From a checkpoint of a small transformer trained on Wikipedia: a variant of Muon for these matrices, 303M tokens.
Each number is 128 + 32 x the weight over the matrix's rms, rounded and kept within 0 to 255. Layers, rows and columns count from 0. Numbers have three digits each.

# up: layer 3 MLP up, 1536x384, rms 0.146, rows 210-278, columns 0-95
# down: layer 3 MLP down (transposed), 1536x384, rms 0.0726, rows 210-278, columns 0-95
up210:172191108173082130134185144191112153163128164132139110117116163106104164108137119144159119181072056095154168146130127095102138137123145133099104151106096077128143142145152101120108204107130077115081127159120123163112149128112133187137184147112137141093162130065069082166115103149149145101
down210:079166130103093180131121170112131092092156159143126167156073107103167141154128091188170085132159091097120083117149144105129104117142124161106138106174169060145114073133122118114119088158161104150136114177042089174131104092123126081226120118141128141078144194140046111139138123156105112129
up211:117160181167101166138126191121067044100140098104151126152168168091098109110110111149129103094115183124159138114119140165205160140091117145153088200160116114106093175169173160123076114194088086123171119167146162170127106113067103069125162148107114191141120104175108064131117151140174147147
down211:094135151081062205113120135112112130109063123126185123117182093092093167100163140163072101143090123082090207114158155113109087106102061199099157081071165172073121160125113184119100131073190098168179095125121163173100140127080096197145077105130142190109124086104131087129161134077143123128
up212:117115113121220178140137110145090125099128135111107168069119119161096143150148186172161188140140133129124120132132169121068179133173132165140101174086138123130094118206093108126161135173177117078102160121087166178144052165116151111127155142146072155059148159151127127125127144195153127103
down212:157155102138071103166082168100123108147133120124192181124153112107172109144169180185107133130145084098151161156125161186141084154150158161141211145042115151132100164173134075140077179139161152100138089129078161042143081093105152156151114163115108137091154122148176107134153162157140106183
up213:105152089118090085208138123057108132099150127186087119107158138133146088108143097101142102127109088136139157099079213137159168165123124168187120117147149169147156119105097096152085161205163195140115181106123068081093116166168092086179114167113096109149159166128153114127115113205162102162
down213:070126115117112109139140130102153079141142125145111103068147155090126163097096090180070162116190120138076186114140110120150129143146166092128123104179149090106163121129118146140086098092135135134151181106178200107096135091126181122094110181155142104103120147149132121079118150082087148067
up214:181123079149142127102122124145172140125103154113086134175146165139135137167194148104121174107125117095145141210126130137160111079124087134160213150139154104146190145168151087145134142170063176114152171158086159168132090069116178112187101127140132090165135119139131059170139111118088098134
down214:058101111085117151150083140171112150139144118158169121138135160094148087128130105128128147144159091117131133117141112132085160157145163104074062110201111165152126107127162123146068136170151160145186109084118110127113121102081112162163082145090060221111131120143134150076106126109107150163
up215:129113147138130141158125158118100111076158144148115110118154114118100180146105130160140114164177142092130165120148182155121185126126106135137132158059117093099167131135201097163136105121087148111093152146131106137140199174187120112112091101090089146116175124162120122131105109087117132129
down215:114148128102128197082144135053145116136190129170110181125165134135109160081210135138073139164157135137172108144112113100126177083143118110144113096180090142097155180142154175161133124127072106117112143189140132136136123147143142106145153133142122178141181140124167088208079079129119108156
up216:140121226130107158118100124129128146189093152100183158079156142107104140066105140106086143108138117119114139120147127148140198081102079113100135108147129097129104131147079234131124194095078075069128118119143080166114106149134085116119115148100126063108146112125206129120192142161110124139
down216:137108132127137131089152089115129129125118102099131146136098122151151143131166088075191072118180133093123074179140104111135178145109133056135145089136195137176117144163144165112134087141140143166161106158071137182086096076148196196142077068132125125121124115092105158109139067133128172139
up217:121146133151088115135128148147132155142125124124169142135188092157097142133110090180138146121150127149127110149097130144162176126132060105162102122174081098152147149120147132117156111151104092130120181117134102205094141163122177092072143119122116155064094127166129147156136158142129129113
down217:133137075149180151041194161171061106168163069118146101127097104168169121176151087110192093094130125120142089156133170166106127157149080156172159096152118117112116157051104118120147100116146114159204094139097158081146098117119096127147124155151138098125138129109130132156110155165151119098
up218:118088097134136123114181110117138167090080173135146132071159158128118139177146203087130146057124137116106129136094140122134095180115123151126132087139140055159082107075111123139157147175091083118126124062183106091121092095138156124184151100060120166106218116115104167093199170127106140119
down218:123109102183121104140161106159177184116128134145151110091133097109132086155172187154110069070108153154153159106083157182144134138132179031091156143070165189126147173097105072109127144138097095054179140095113112096173105107146178116170158128103139121159190106153166106088122150159116169103
up219:121099142110160117122090139150145098075113092137118121110118153168155074115101163120137095097088142131052141193059170082128124078123118092103179224140104103091154132105158177189097131102095115143161112151113147191123151110137127175133106073087138123125090161095185085175113163119176131092
down219:104136105092165117151080172083167094070102128099118090132174162143169147105113089074135147128145150110056059167155093131114158162147169061077138137115132135108124095167141119138125131114135165130186166146140130164118129141111109128110130131144145124105099148139192137100153075114117087077
up220:174078123105141148125114122150206124076155153121124128139161071158138114170098143166098167125124147153145099177096147168185103111127155083093128155199148167167135165139157147132081163104133104103133153139098120142118131149147052100109130141107129105188156103134160117122132162183095161120
down220:107119115160133117066119149143162134115087100052107119080122135138142128084156145176140103144124066161111153077126142162199122079110129071104137169091130131186139141167085159130135197100091166161129089108138163064114080087101104149119157067190133145122135083145169157109146090110164129128
up221:124143136097121167142075192056134134098183091150125164140138144221084102165112126133163148126130088143114117140131153124153093138146114165130113160137129126172167110114087176120060077164174189148090142145079152164119120140095122098165116173140078142165131120142139172086122127081067104137
down221:125075102094154088124101174073095061088108116105162130118156089142148123104109159161163151105101154130071103111141175108166164098125122155177144065130194099125125151080130109151122136116120114209076178137124160113131110075118080192158131179165104112179123086108100147088138055062128142161
up222:099192099192127145111150117094147087116088141198111107084155117166114140155112134147169133114120163157120077078088163177137130110178141143171156152134072164106171131167097160142174134081158082119048089091119125135122147132111090113067055068094095086167125067108055106146141137128151109148
down222:135164116141127106114126050124134112151133151140098150113114125112162155156128126162161161153158149051129111102045172118123185102106162143137160134135122076160104153121107064124101087112095124145112118143107083118126104162182136129164196116142150203051151171095032092166185134147144084121
up223:167097089087096125107124116068150094113157152180093168143139110122123076151182173082108175140141132113143142123123202057150187142114130151131130198103125148123105111160181063119105190097119102107114108141163129112086133100121101071099139144141099144099119156125133105072094115138116164134
down223:076108146122113158131154114209143129071113121194128164094108137113151138143193166126198096137164142111179130109146115042152173097161081144131148103130129130131126106141137066151211129083145143089143134121182102153162113159115121198104191154146147102137225187135121082153087082152116183152
up224:139122062107133142063134130155111178148166155091154158174084195097109183123146143151071093112142125112098130088097140138133145173116093114104142093128148121135079084164124089176134126141136121133120111128137127146134139123081141115093173110074063144105161133145168112107161155102111107121
down224:126177164174143116119074102194093133210075059164121082119185063150129080129146115147154158108128126104136172140053095155112113059124124118118106093143098122173112112108120161135154131073127139165175162125132156095149130141095160073130142191129167073158106195140163143147154130142053133183
up225:126198120114069166065139147076106188091150094065090138211124129158102119128167131125195154128069116041067156169136181140126174163134132150111134147115141144083128140147067157154151143089076029092069139100154113079098099143134084042166073168124143145183212085158148124207122173126130130105
down225:126155149054078093089200134127196130131179116114104124067068058165114133145177127092109154138133061177129171091123149141074160139096148099136139142155157173131065163122130135074151134156089128135184073134117163175098158091111130120108092160128128133097161099108122109103100204155205185149
up226:147186145078113101173091164074111160106056162115150102122132182090105141172102099174138095089061121103173129148089170132138109103120110087100182155155122103158102138103108155163156089126149140123076157125132173108050138174100129135153152143136079124167119088098117128114113133111122122118
down226:119130155133125124191111076155141148156076062101170149099102171171152151132142141113156144150096152083179140162112100133195139091152105118141095174135152074141163105134076169103122111109155153101175101108111164110074079072095143156176070121132096071142144122154153164061099090113125115127
up227:114157141104208123143075128155091076156143103168124075167127151135121154176149075103078118146163141070090101092126096068146087202151103034102173131100163117060126128143167155173075149084132076100105147129132128116112169109175132132133130133171122088116136124141177123134097103134102117162
down227:118185130089211195159098098136111105048189111167137126139176107122158141112135110154148133199099119105169145158140120089176099088080091094169133117128142103122144157128116136064137119094147097090148121104118102169072036115151120144127116142146071139091134118140137138088154082140149102134
up228:121114106084075137106161145087151136117159076082104115080107124157149163140155132046112147129125139165127095128167109182132154122172138105119108132067083150148102122129107164165151132113153174084118108109098218163083100131102162046157108139160155117122048095099165098152081098113116104087
down228:128141106085133153121081107195097128097166101102116115109137110169047168128132166074156101092111110102110182144123111157097073113099133202142111126141151084123132127196090123191116151137142055086130165086166113076199105088117207093167142116042110099107128170135132133171150065133115073176
up229:147110143117135101142117139069092150133112122142133141148113112110081148152140134159132126194088126116118134136134184155117135097117091062137146168124146103139136133133116130102148131104156141088118101158107110162086047136109123136147154135155152154092097145146122174111134170144131158114
down229:114152089148140150147160168132148163127120176101098146117123099146124156138144134131139164111090150140142104119157140149143151110112153154164121106101162089130093142143079114144158114123165183113173175112094140129162084220064116178104088101089174161113109146171117184170140190154118150150
up230:154091125113146081155130115132078115134108153109164098126135122127124188187156114142145156168152179142153087081121162086160202141119124180088120182132130101182095123146133111099162109098109111130108135119112132078068135145146135158126086128122148149126117142166194140107155075152126102118
down230:133084025117114125119163179217118084190114068115092166142126081118156055128138157129156063145123128061152152150125056085157148123128108184188157098124134115118162122137205155081125078083102123127195114146176135129157079104164124123145158147088095163084152149118136150138162159122142161119
up231:132177099124131201093130153176057135125129149176158106131057178132119144119133097106111176114103143087160073109180069134123139115134172207102087108158038116167166132141175113134103133106105210138171129121160134159137083138119099117111165126111142168162129089172088104172128089129144098148
down231:069141139055126173153078174137129134091081208120077169098179089121082139128145120159141072170167086100128140124130164100154149153123202145160100176105143069059143137156124068148177106148139045080178090057116127104157133147118042103127104099124088136136131139096131106171144182144158162102
up232:003086148083149136140097111074099099122143143159096101102129201119114042174125080104141126063208166153078077106133140245126116133139085105142160151089131115109158086133059105136057117110189144126112094073156118088147116181103120136137099128089148125113133145128119084115117095118133123120
down232:121156143103078090125072139126154160089122046135116138129083137161051095175118126143114133128142141123144164083115124174131094087142119172164205123144087122143246153119086123075185141068069127117160146139140135151192128170121154164113095135183159126084072119131138211144138121111109133059
up233:096080145122147119091099129132136107104054127116130082106077143096129131113153081136134135124118130133179070125092165129134130112057149106140161193105122091168119126134141119127121153106167143177117188182163110143152061141178150160135086071136111089180134106149094117147100151106112128090
down233:086086135149083185157169137174152127105123116104149123147115149140157085147138127137074099141099196138119135074091090098118162072143198140102159102115154093169185148118157180110132096127113144141095122167155110120127141124125065148133132141140123139097112113087178108093118046162162126113
up234:131127146114156150157098167104126109134155127111184060093103152138101083148100103121124178078150088156146155059125148122143144126086139084147152190074109110174129169155162140178099149090120150053106148165142151093103103113118105212133169117102156121123192191143113122116116200120170174159
down234:188108101131126108088153215140148196105177118079087141101092171117135230036073082082101111149199110139158133120142145089173131137086146144176133163119147142081113159178175140150163109112172126147088058125135181075165120104122160134103154117111115171127120093177120135110157164111141141165
up235:135118039129180108120112105147157089068115083129117127155120119134109101150115123090095122124105136164139132107097166110166128135150155135103128125086077116108083145143111135143162063172114165120143168120140101111104084174092122117162156140122106148137103085187114095154151153167103162153
down235:096091007162152189195125128175126152138112117120130141147112157104157157136114108090127092075096114096148153141142157077086147150101082159183157110148111131149095105136174061051146098106105150101114145072173096132177138158152117096106103149160063149119104114141125091097108130085082120081
up236:150158169146140106146103162145141077092125111054144119168193130151104135111136123168141104151156163155143160096135095082118083078176105088153116155052156165071116098123077138124090105109123101202066104062156048110134108175087131154131160102105110136097105120123094114171172109150137152143
down236:162111132159187116148103105157082094132116177105116112108150139106132118096121127159094080116166128117105128095048154105110121102110145134074162195103130122145106157141151158117150080126117098115078183149144081157155119127095082128123165099150120062140053115159100047058129125125127100117
up237:100146076103162171145103170108188170160091157057121060147097068133066094121081175130138162093066201089093125165095125203140078182050126143134144087101052103160170093146178139131172108126139050123110140110164083153213131122168166102120097145101102115123130140110255166110120143137082104135
down237:160149154088112123161161110152116153080185183164149102108150147114142149121156152116135128161136131126117124163123113122170096157190090070124119112139080095075101112099173150070177101131085140112165149118068085124131116117052078148136056127177182152097127084132158123155152122134116087124
up238:132096087156125108117138126125131168098114016130073022149114143073110133184076093183104133093113160133154099087139128073134171157174198125163193119144097132130103125184121118163173113129150095084108100128102116080158062185069110091102120118135124097130100132069092125134185065171138110092
down238:086116161138157122114075125126134125106111120101100167134132178118222087172061168098134110100137133095056124183139187110112098166131135131103120123168167181172089132126106076132139167171186162107108160140101096100138126135126105098083111186123118157180152129083117038041121105122150121125
up239:181076098104110098117136130141154143168162208109142094133130121088138146177115126189150086128155149157128065130098122105090105115148118137120131162173128088084149185111094092144170142206128142085126131061147155150134104164109138155150117154096095071117069122134094116172154179139128123052
down239:128114110158161140139109153084113105092097167104154147095099126118144168138141111122106127186120138063104149148136177143166090118143110128180195166128159100143118140106111123146120142154173112148104116187111166108158119123147117154159144118111119145153125103102063122130068142142140100136
up240:159102111147164136167133098116142146151087136092104143093099129051143096179145101037054141140179167183100157110154085200109077128155145095127181124137135079168215177129109158075139151182158093082128104119154116171109122146115117173139128129104130070209120095157136132144146164165090141136
down240:092089117154133123136124202095111148148114130095138205155167134163126184140138093128085148166170111079141133156190178159108118137089118147058121092090152109133159105112100129163137160095109170148127135119059151112154134117135109095123104146092154106160175089131145156150133097073137130129
up241:159157069132137149104110102139148100115094087068055062165101140113101132128174197133142130131081104147101064207160095062175117077138121104121134119132135028104099138133129092143128099134115147131147155111194089172144140140104095088101145128062068145107118111086085162068138180175182084110
down241:182102168068100113081111146077154142129085111123098185127095062163091122226122059120140125132080154142160113103081148066076125097151121098088102124150098170118102178181163153137084116131120162107097177061071137168180139142165117170141115166119204085111119127143127145167160142174105076118
up242:141140182154167090113128068122169169076089169080119157160096154135106181148147102081121122113141115066064129140143114122090166176140194125124123177085123110124112178173119111171162110125185125074098126116161137122112125172185080092126163134116152095076074131147115108094131138086089134129
down242:169117154158169167166100114101096095118120129120177097132094148145128153087211096160086105182161129144133151104173153101140149173126099096153124150127132137100092110101198080125155097142119105070061153117156181147172157127128158071110130098140127143107134100170124084140107141157111146145
up243:117134157130090101164140125126137169153172140145120160180129140124099105196145138213104129119152149108160102172096180158214144103077097091106081136037126119101179073128047125115110099163157122154161121196120141146098066174122095064084130117123094113121144126125140099066135121096153094133
down243:159114124136154034174113089150098092120167173179167146137130130067185158161104106111122143105151158051144096161061137122170137142058061137150052109163120148140127093153176116115133115115109106140162133144152139147040140116190118101121094121131088127076143154093135130133158146162135113165
up244:095110109070146142161116099121141125148119134170129059133139144135098122180108184134079102171179125122117094114194177030165203166130114102200163175130079093171091119182147180154151125133137143130160147110125162078148114115048160128108132123082163150134173162146134178094094150075139123177
down244:102162129224077129119055083083136131206047149134107127108061085129141105142067187141112128178167170159172066102133158111116109105126135144148144110122082192094134084163157140152152137069117131142087152138151088093109094130165158139172119145098107080137153148122148082137135128123150159179
up245:136117116135077092173158106088144110152053129123151081158093093121122113195137089158139151122151079169100139189118151062115096169167146094218147114083149123150131087132104103075131123141076150137155108118173113130090097175125189132166162104113135150179055130105186178165139129101140113089
down245:069142145159152107178192122147131099119158185125133135100150132167062136157115120083098098103158149098127084171150191064134157162146122140113113151137143178135131131150158143122108144131167141076115082088146102152177178160153113121131143095082162092136063077152117153147088147081142123181
up246:157142128162146146071161100191124170117176147143045149091200175175118172113078172179079109160125110051096123142117131114111131112113123096104146175143134190106112127072170108179131112105137098156147126151180167110111088128128110142147126089160176142126144107083139146159118138182135178104
down246:150136199193146117153186119123193161184085166146166151141111138129098155093139157156093076108135166141167085108184109211201147149091130157093104116133094122142083116097148129098154128115100151145079127064118151109107091174120127139063123091118131058140177107117161056125111128110127144117
up247:154108147116119100133084126134142131052174128150137134112116102097122176130085130102123172106135113162111146095108177152104127053100102138168107110103098054118172128129159085111135135167119099129186174131073163160108087112123122086137123161160141170094088167155092107146183195198113109115
down247:107093161110135141140136106126117119124106110148218140154160125185098135146120142201146168132119095140097141172102088107145130098139122115086109143155205141103169097118101148111173156093176094115122152147109124119159101190130137109201103098127124177101133151127095138113165101195158095086
up248:097082112118113131134062181148084132096085144108122122124126156159114154108182174084101153168056112103136134132136137093167135091150157101155110094087089100083162103145123120139132098105090106132191156132144124068121094116117155115086103123154146128100154179124145127135149109100177103091
down248:176093145133094150111138104174092125183159166131134160176094152136196103104148062088091155131098127124190133125097139126167161073128094132136219150158129165160135083151112081132126123111091128087166146137123142133116095129185144120153144102105120157150112138152164120087136111106178178169
up249:145126156115123130168108136167141132074138149088085196078070120105148170149180144117132121128112138184198130170101120124108075153161145115108120092122058116171132098152148136092138137160191159079141104140149109110166061109090071104087086120109129115153141177095080113121074148148118095153
down249:082124123006150099131129174105154130148108072156098059089161102106099113171140102107173072139131146164120184133142107155185116113136112133167187138157117126155090067112129209097133140115154106137114149156112125148101088135103140103137190126121107121161067124165145124177149137141129068134
up250:123152134104156113154191150167161116115123156102092117115121218156126179145105121107137122153129136152162120141093144145191111132110106080093116128091143046085136168159122126081174089090137143140098130098157173163141123173131092097129145197125158138185111118139094149114152171103087130107
down250:163088121141117132100110098140119153099090155138100113139134147111109057135140100124142143112090090139150141094102097118141184164157176116121110113160106185063158090152102186108115108154146137136085182140143146117157173082116190098132155147129090107138083122087135090078091119123091105176
up251:105126055126104162102149107146132075189156141099100145143111179105102105115199104135127123149165174076133118149141169143133114105157069161156126111153090143156112165117175185181136107108088143132126143179165135133121175136146127144156167107144101122144158194119118140151118126159125164155
down251:131139149124100125137144115143155116138128129122117180149128125099131135144154078173083023135129115135123111115074165173100103122128118128121112074133110147082111192105046161091184095170111149059144073212177126105132132077080129097129104158161129091175145110180138152140070125052128142117
up252:144129086103161091157147147141133136098165119118119052133097181106120108193098031099128079103172134191129135133133143134180172162219062097126162154137128142101126186103118137127174110085123194085120134059083135139154159184109158142102117115147111189164114200137114120088194153096085121154
down252:077138121099146166161158185137109109137111074126159098114139164111117108108123086153144110119127128145128117190141117090166133180143056188149139127159138070120079180091168194105148143090095132125124120123129111130165122143159128152164118126141101203127136192104081081116117183101112121133
up253:028140099150114105148096122077152129154183140080147151164132167147109080125192120149111144136132131138089122150083123144128141109070121113098109103188113170162076129104130150202125111091146167045150104128059167113063086137181136123157178093143168143142142045103146134195089148174080177113
down253:117072087137094077128126186126215105086159091096093158152161107171119167166084123075177142135099158084152167101119107189114148106156157210159147128111109137145126130089137115126170104158139153086105127110169093091148167087161110138170111141145096145163119133112054148163144133024110074119
up254:182155122161096098140110130099136113095176144172109093088087167134103177143197097130131121148099142166119162203120138058126052128121121101193118146100185157136125099098106132133039142106134100128092125112165052087160125149078157195125074105075128084124168128047112147090174084150121129091
down254:131140170097090172105148091121079124151139069096108127069189117124146157065212095138115116131188093138142112146111105168138088134140093122122064121100107108147113132127148153160095104141105173119155090174114142168205157128117149191124106112141147171161154168105115106104148114093144129144
up255:156068139107101218068145089116153164125094152067119128111162129127136173201149117073098139137125166162129131119154129136138101064158200104148118168151049111126201147146143132100119138138023037160130125138172214151134101181109068255110137133171172148104163149064156085149182140123151098168
down255:174141157112172157052181172196176187068147168086134116161159157114102088069091125168142087146069079129110147118088129109184090071079135131119121152114117086153154136123078155118139095151125148162082142128167059145145150102152125118172159071094098166118053163145123114156125187110162106132
up256:132148147164113125168100128130123145120110104131098142136101149069096131132135133155102140066038149132099150163171110092077109183100081151134134171139087154134132158110127098127129160128157106111129123158131145177081162127150186108161144136163141106113117082111227168162074140064162113142
down256:129090118091125142131129130166125139091182104085114168131109117134118105172099094112085154124138141101167106148152110128135108208138161131083118096141115113079119147156171139135074083139142124125144149088124129143144168154110140128125132145097137208081080102122120145092166116124088113095
up257:174110160050123150094100070086155113142196144097160122123162107127096066137092067094125170082141119185137126161149179165111072152184081073088167116169115175085147146111106117120121098135193128067163135101153142135162160170129122171038098153118148125140131102095079080120093149123149120128
down257:145088150128157122114137126085206076139158156150136125152141143142190106161134131143130104146108167099090102100199175119118131106094164134154079100242107149136175123104114111101123087155082085128127153112162171143065165093139128098110058157132149100085108104145121178063102108131146160118
up258:082172135139165131141098087109140096139086106102149112149106122127055170082157092154116141123085111176181160107173136150143169129117164089084183109140095110101137108104155186156138129069131168100141114200087215169179116139150188212130106173147097180094131110177166106124081153160048144095
down258:139133096163173166095119126129112136142130177084188141128154179112058130118076152133144178120116093188136138113115062156139154091115135134105129103190065124086157129183103141157138144132129203147144104187085123248153142104100144149087095087101071159083050169193102079120130153129092137156
up259:122130111116133195086071113135090122113217158125082121139124111125113116213175103125129143099155151174139084119118144123073133087123164147200120115121103152110164118136124109139196101077131137117108140196168116151047119117156129107143132123075122124106118106121118048128135123188095103141
down259:154089073130135093161145121134123136130112173163107145141147167146148100129170124102092121088097129122118164097148083158090123088096201147144178154097088164164190157157197106163140143093179130150140072115199122110107118129144170129125074097137126145131090068122095087070087155132089095101
up260:121095143135116149128148147118164100098147142148139193096117161145058145081182136135168081119180137136179070071166157159099129134120168121109067148171125110155152123124134174117177154167115119141162114144126168133113142047159134100109128200121123140069172110136139069147124162107132179119
down260:108119145185163139176091171101109128103122140145103149125199190163150104106111156141137193125097174148136136172138151073068128152083054147102139166137172127163161167158166114119183135114153230174076092156119087135129129099176056095073138095128124140133151175146138125089123091106094136119
up261:083073167134075184114104111116135124156135162131116139120051114126135067139125109112114194095183130115163075143132179141091131182090096080129097131118105112123129171154093087176045157120101152083124192107121140124194124108153179142099101189106087128100130138209130163117189140108159132117
down261:085143122154107107136070126124121096169167102085107075119111112156111124123130137187113106103102145170124072088124131120131161090143199117162139193157137097093114096188205107162084151074180136117115123142122152185114146185130126160151144113135150116115103177164158127143151091087122146128
up262:165102152130112116135161117122102150099099187115102093158144124143142147135108156158128087145142100098115111078097124186156134136084105124086163117179127095148168112169129118127135128173128155146072114178145066123159174121112102142149083105141122134166112139167128099175120146103085132073
down262:171130106101134087076142193192141170085227188146106147110145134119177103145112132138118096155126099138172155084152097122163146118148072130144175150144149094087141127161082129122136139151050081120126095122142129128156052094125128084147163097093147164126099129128130138153142132099185095132
up263:125118118101129085075140181184111157098110156106120122101094039159115127140149166085202110174136176080085139143172102113122137106149122123106154174098048160192137171106156161177147114135110172098110115130130114187149143131122164164123160095182109113123146103134123100085087125076177174090
down263:154122193125104134109072153127101157102114133173208092105129087098148140062092075184102167130118102088131105140165128132140112115158125154122103100127073104149115162103104124092149096130142096161100190084160129131103160125113116223086113105113133127130139065072142156171133142095100141144
up264:108080142096133089149150103166068104143139102128130122173114095110083084170137168137152117183114155117075115110155179176159141167083073118081143086137114157110102120127168100145147168108115113123112161167061014139143099176104140106124118153180132133091107167116153155124071109163103142158
down264:194115164118158120123110131113100057128060189173027133113166123127104139133194184147098091106100113132135126113120095106119133066117160072131169082121137148121113161106186175113137193030160126128117153114105103146138057095122127139124106153105143120117105142139149164134162134144179128151
up265:079188127114087146040056085084105167205164138098156165191073100139114111151171179141087097130184128106111170155144080130065147119138130096152164157182099092104180121141089186143141133159084108157100151136155094151131089130103112153142165102172149119148137145145113165222128176102096131097
down265:116104079108123154128140174156119104159149086088107159122117163139165164148181142137105137098051074115172186131142151105148104113099096098119134072157163127105104128153112041114099118090147110123080146120115156080134151116214130109111107244146125124131140107145141157130178135161109136139
up266:130088148124142117075139142131097119074098131149116179149129185175112146132098103079136172113098196143158161151164133144190102098073127097122098134129137172159128130145154122192070158130128100061128153050125111138126069120138076111119076087115139124171119149177123135134061158135171082119
down266:090136178186147145145175141118155136088124055127155114083165111169113148090116053105113090137143149120160169183160093183095113154130089106135130134149095120121111123074139110109127113166146096123145182164126098145079174129193128098086152190147108094206181055148184146153110204122125150156
up267:126098140100173127088092141065145103150188172160139108109138135088104120164134131120174173179188143088138064162107107140114139161110139141081155157133107091122066093115096131101105162082091144143092135102170195094062104192077071180104126100112149121143117121190113122109136121133146160133
down267:056084169116067137118116100081136116112135161138105175109118162087132133180176149210137148104095119153086133149136133120096110196109134089138113164170101087092148117148146103098137147085131166110143152117104151097141130129218133090100112137086136120109103082141071073089059103108149173113
up268:087156087082171154113111117106177115126139129164159115201132082126123091084084150098137096142136072116093098090161124103149184105139161053100063149162104105162127164068118168110097144131117167073130143129088143163114114164152162143120146093113106187165127137183160053128150160129118151125
down268:131199133147132104148088154083103166123146105127165121211100113199137152218145156118164100165176115170118129074167180106139135078120084111105127082093139166130130144108124156098098094083127093129107105107150118172109177243089147070093148143120148166052154092113099070108108112133117090190
up269:040144139094090130055141089118128201060065155153144164120108129136175117164165089113169077131120074158144158075108131122082102112121149180102122151165148101088133165091133154150136158149118197121159166158140152121128108123135121099068164098092108133158145206133173147112165165140212138077
down269:142081134095087147123168140121119139167127156161190138052110149140112104115127102174100147169111059158159100013067171089123139169161132142111030130175112085136135134120126161109057109086089191125062124163125170139141063111204175142160101164106122147104062069100166163149126113111101122122
up270:115213094094098148147157162103131120123087126154144197162125123127102136196102194127135118146125112137135120151117116165114166142158095157140127140138117110167158135173131078116097131162121212110086178172135167143133082087133167130131109126094137155165163128190144095072159144042111117133
down270:093147148125095110092170115152150103150093118186208135202131127128114156072086132072123102118144200101083129166139101098145076128092135113129115146172177066156120100132157164157155156138113110105112113156120164158161105123150114119202098178145139133115133129080163146127135077139154148122
up271:144121096142138117113131154079117146165134143141149131094132142152134127113164148130166064110113146078175168162072148129119104167162139136126096092152087100139141113110120110115162159145131132129087179109116125156181123148134147136142135170083134120150152104125120175110100124146101090164
down271:188142170068133130102092121127138112125110124135089100170116124136121186134105188133076134140125113117139196127125121133134048088115096148137153100077111066093104150133127142139156117122090075169140112119093157159174120167145130121197187076173110113103122134133111170207127132070200052206
up272:106107107118142122159174150105124162072129100108126162153144158099131154148134154165159134120143183166113160138077189163120120103140078179127127101116104107087161193125099142125116179170080150088148076145145120149147160135107111123148184119146093116098087093159195150145143085143144074100
down272:179138126141093090132097136100119103129166103127132138124075076121137114110141129187129140117170119157110145150130170165120158144129128159129133163126126119113164158106198108113120091142211101182115174109066154127105135144123152175088086119036166047159114167092160080169148138231100107092
up273:181139153106115133133105053177119106141167082129079136130088111110136090122108117134068095181127170183104156113189121147144118145104124181116124136146179125093144182114096142120106103145145126152112115110100109101180116182141135111124161069137100179162075131080123156190133102132055169152
down273:102138147117110109132114161173079123102125122168096172135137096157172160136098140125104128137112119135150147153172096082141133146138193200129109122143164139099115111168104191075143138113156139115175141142080149152138161138130134132125157227142148158162122132133097082203155123065090084130
up274:099104110132153141102162172148121152112106075118148163117177154185144093174163146184136127154133152165129099111125073087156152146148140138059158132150125128129096136096103101148120093088140166104152104167103116118161089143130061082098133079173127140068067094106116164109186138176145139124
down274:107115128138157164121113151109125135075154111121172106082218095104168125124210135206099128185178102146164076070154126143117155192122123110201170102135160123169087115118103120109152090163122113080158124160173162143193061124174070106137144128115049140081123120137131079135122158128159110130
up275:186126120184134105075110138089173095111102171139120178094110167124106144155131057135186120080122073182086107158120158148118114121073139066102178153083132132084079072145096179148060127164139144134094181159151129086193127054140114114119115168075164146117161120119132142143126142146061133167
down275:118138118094201154181142117159132083119112148150133136079152152076079116164129120119164221145101141179147115096126129187098102161086154073215158124180068192163158169183112089159119119122142233112056112215134194196151126127110135130156143135128111191172094139129184086098154143147103149146
up276:121131047138140131090163117100126084170147125185128147112114180090119139168114145152173144152097175089164140117092097132028195129116126135139095118201141140100108048071105139177143118187113162169141158158110043171107102148126164107077187085105075140039116192168135169079137105131156181140
down276:165102127071206133156157115146174121099131070118094153143122147183112093119126082174160084146132145099181066115145093145173178101120158113154171119152132087129116153109085130048146116084167155158108172129098108069116182109119105129087134159145181154106188103123128079149148097124149162137
up277:093084188097107095097167075151179153137147148085131167135126120104101160158131151135111134152130137093120160084155135097131105131102134119098165130120153164150170087164111154176108108143161106140090107148102121140120098141081073141128130120189050135155078115065122108133178156102201083078
down277:122132167118106167113178137149107096139120109145160101079117108125147094073125202151145065127140066129175075139115119091096089115172138143139124120167114151135086179136202113167049135092079133073088046106137076109125142172079118193160087156117166092134098138112164104150082121107160105157
up278:147073126155063126166135120074062137099131188121201156198183138067117160096135173105147145103183070144128067054146146131116126086173076152170110157137146121075153124068091175079085141101062124105158138135138122170132149133155130137119034118070162105130121163123157120163059137156162145074
down278:129133150113098115109079144077092077138135173132120114145142184118147096162095152143132083084216094112143085174115123107137174123119149148096148118181114153158100173100130108091063166100143129177063109158150120136156078106121159115145079091165183134139163100113162123112148097163112149138